Part of a small language model's weights: width 448, RMSNorm before each block.
Each number is 128 + 24 x the weight over its row's rms, rounded and kept within 0 to 255. Layers, rows and columns count from 0. Numbers have three digits each. The size before them is the row's rms in percent of the matrix's.

# layer 2 MLP up, 1216x448, rms 0.035, rows 598-601, columns 224-447
093:124121151157151110103151121185122128143120121133131122108128092136147122086117139098162088128140104130112177180120108146116116149157140148125094115146144106121141128142106101090082141158096108113130116086127101084154135099098158173091126116114131135138190129126108090142175169123162102140135154165135156132123123177110096117119121091145119144142112168135106115125132182090102131112140115171159069114172125151126132153144149185131109141119134115123126136101150124139173168102133152133127194153113114172128090130123137157120143148126116142153088102129127137094147116152185143149118147191178141128147169125087097139150123149129146144111143125121159138096185092119138114151151
093:114168124127123089129145109113125094121077134131163139105095134143155130127169137140186133140130120138146128117089134139123120095105149124098152100112173117088147146159114114124174143142150123172122108174111126130104128124123153095115127110133127127136124081141177172103190105134104109121110134137145115138096110152120123112123128138121121150117164150132138111121085089153136141121104160109116111174161083111196163134136144135118106123140143134111133173161119165121119094134093156116140137107115151102107184142110120100101138121078089060115172117145109144147123131110083154127115085124110138102146188181134137171156111103142133129116079131132112157135118112114104133141136
111:088130099138122175149133129133084131097137118094115152143174145130134151140126129117091151103135111163108157118218099112129121129136108116103122138128110183138164132175110101131104143116149120117140108127146152166114111102115143131097098157172188150127133089157122132117101157150132147078121140141116110152157146169114129138115174087132138155109120143144122114110144135140169128154090137129113065144172128145095109123093128154158116135118144161116156148129120060127103120124159126152111162136072151151125172126132128139064146131137115166166103075123092130120128109136113162154080115141150138120147167153131091150134130124106132132133087124134106138120143151137097144171105
061:136144141091137116142195087145130121105136139136099147142117132119146167179089154142113166124140148145107158107086069096069175126099172127100086092116143155154141119131138138081127103111088118097142085141130081125153119124106130178158070085109153129185110126163140104105104111090144141126149138148100112177113124152132108134123118137114132112106128132134114163126145133118116107157111159107118177132120123163135116132111126132166119134161122108175185088143088116094169140085134177128073137132119139105146126105109137129125152105151110178134130123113140126079142132108133137098141161141139123166115134146145096144091082103127145148143146101171121110139126086139122172162105
# layer 2 MLP down (transposed), 1216x448, rms 0.0339, rows 598-601, columns 224-447
094:094121124153141112121078119133128113180100140142109113136124123114154205107080125139146128122138108108165109158105141201148037108130149128130148124145160170138148103077105106093191158104154124129083109137099153133157128117060122122073097129135110137104145117082149106138122112126106134143157152153126096157165120126127121108135096137132130124122089120102117155112168158136117194142142154158147127122117173146118114135115123197190183116109120123083140114096135113124114151109133168132149159110136101133118109158120127130138126092124112128122109116155112165108155108108128137120117123104136107137149134135102136122112123143116065165133089126138110121159154111096113106137144
095:126164126180164121145113106105109101114138120146101154118096150155149139107161117149121093142128077137165123106108141136127087115115169171140173146159148087119155117107146107162146122147130094149099115099119104116114119146129170113126094111139123139132128105160130176092161122127142082146135181152143115120122109118111155095147122152130118128140149114140115126112123097175124133170133136160114139140185146106119162136107156160134058129123143114131124141125123156113128042113126128118152081129155113146155165117097133109118153102087154088124109099126138153144120121117149127117092117154110145071127111187112149124130149108076122109104085175128156173091081131102095124097140
110:142109137098102163147117159120103180131115134129130172156141148201121104122157168091095143163166146128106140111183134112131089114117125114096144093106123124143139132124157121119102133131117121119156156173127155136104139116104098139106131126153135145122141111122104135141133172134139127075125119113163108109146166133141132139145147139186151122139132132161114133153140139172162104112105149148106118136122164128105132121075115091128110142132132159122135115141149122184105160104134106161127187165090164117114178107132116175121145125141145092098129116127118124103101113160095140127156126157150134085115103081108121139183110121147113121148118137162132145114113141151152105141136
062:130138145092132148093149126137140121132107126141116114134097128078127095152110103110138140111099128132104091127130118104115177148124141166160108157141125088142101085124103146102135134113125125123166152145121084147153137130125104145113171092091141136110090106084156147134153156140094119144154135130129119107129145121144117131114131147108145144202100142134133114114122095085151144139113099102127074134118170142139127117126092087159149101154151147139158134154149134136149080166114093154126122154132113124120109129167146144120124144131119113137132174116135154122140132110085113133146116107137132180113150113147091100125147103150122143091119111193124112148125138198098091130125
# layer 2 MLP gate, 1216x448, rms 0.0359, rows 599-602, columns 224-447
094:131115115156134093114120081101121132097109144133150145158102158132156117119137115123106091131103139182145117106127112142148156120143172134113164109162138110122140127096175117150142090154138119135136141171130125136093115127143124107153111107134122157109132125191138193101138115132170092124141107137145126106134131135114171137135168139109126165164161155142130094154110123136102141135129138173113146119176093126139127115156165169128112127113158093134164144136132166094097121125119136118168131152128152156101198144132117120127112156070083117093116120152127149113123155107161137109133142131184147110128129195155146164149150103101160138059119122149127197086108110137118141113123
107:100103152116100118131155158121129094125153092099156139127094127103117129098144130144120094149133120159079081150127127139174137090148097143108131116133144099060161107090158137132094098138108148162108146140118127127137113112147175093148164081084085127111090149115162139146166127083149132170130101117117102099136147116117108115121133171131125117127143114171139124144111128119109110100094118129138130122101097055113114093126134096098153115095123142178111118157135102184129147140156114140138148150152113145133132136141122150127116138151164101119160165114163137096095156154114092082142164081111133135137097097144121127124135107165160143125170085126110149111098119123138062097118
060:156111123169083129145137136098127194148112096115174149128108142112138142162085149121135139123145111124094146128089142125163101121111086152102126119131148104090143142120135123114103152131109149121145085126093124155066128090134138133144097105117082140109128165162122123141129123126110115149118124152117172073121105115125159153121145114102156144140086100154170151125130129146130113153129181128125136113138106111134141119126140129124145093135152119112129134097115184177123148133128147104106130124114144131107141126149116152096097118171145112105118109136132117133140118115142137116157115189137138095117123156089154140132156133109116172137106151144130146115152139131120141141133
082:180132103133111131128102118078115141095130129118169150128158122143153077093130133120117111117157149167122076134078113104175123141093126135145158127150094118166117057069126133160142117146143100150127132169110117181102113150107130102133167151126145135073153133134114101131175134107111133136139130128124106105121148090135124140103187149098113118137120112079181108138111121155125158111088118142112135106151105145097154128168139146149125148105121156113114159181138137107113107134106106143136112113122162119141145158156096141117104114096153107106142134104118127132138104121106142118106115189134143149161110153150141127147113162102130117109142119100134131118118140098140081088152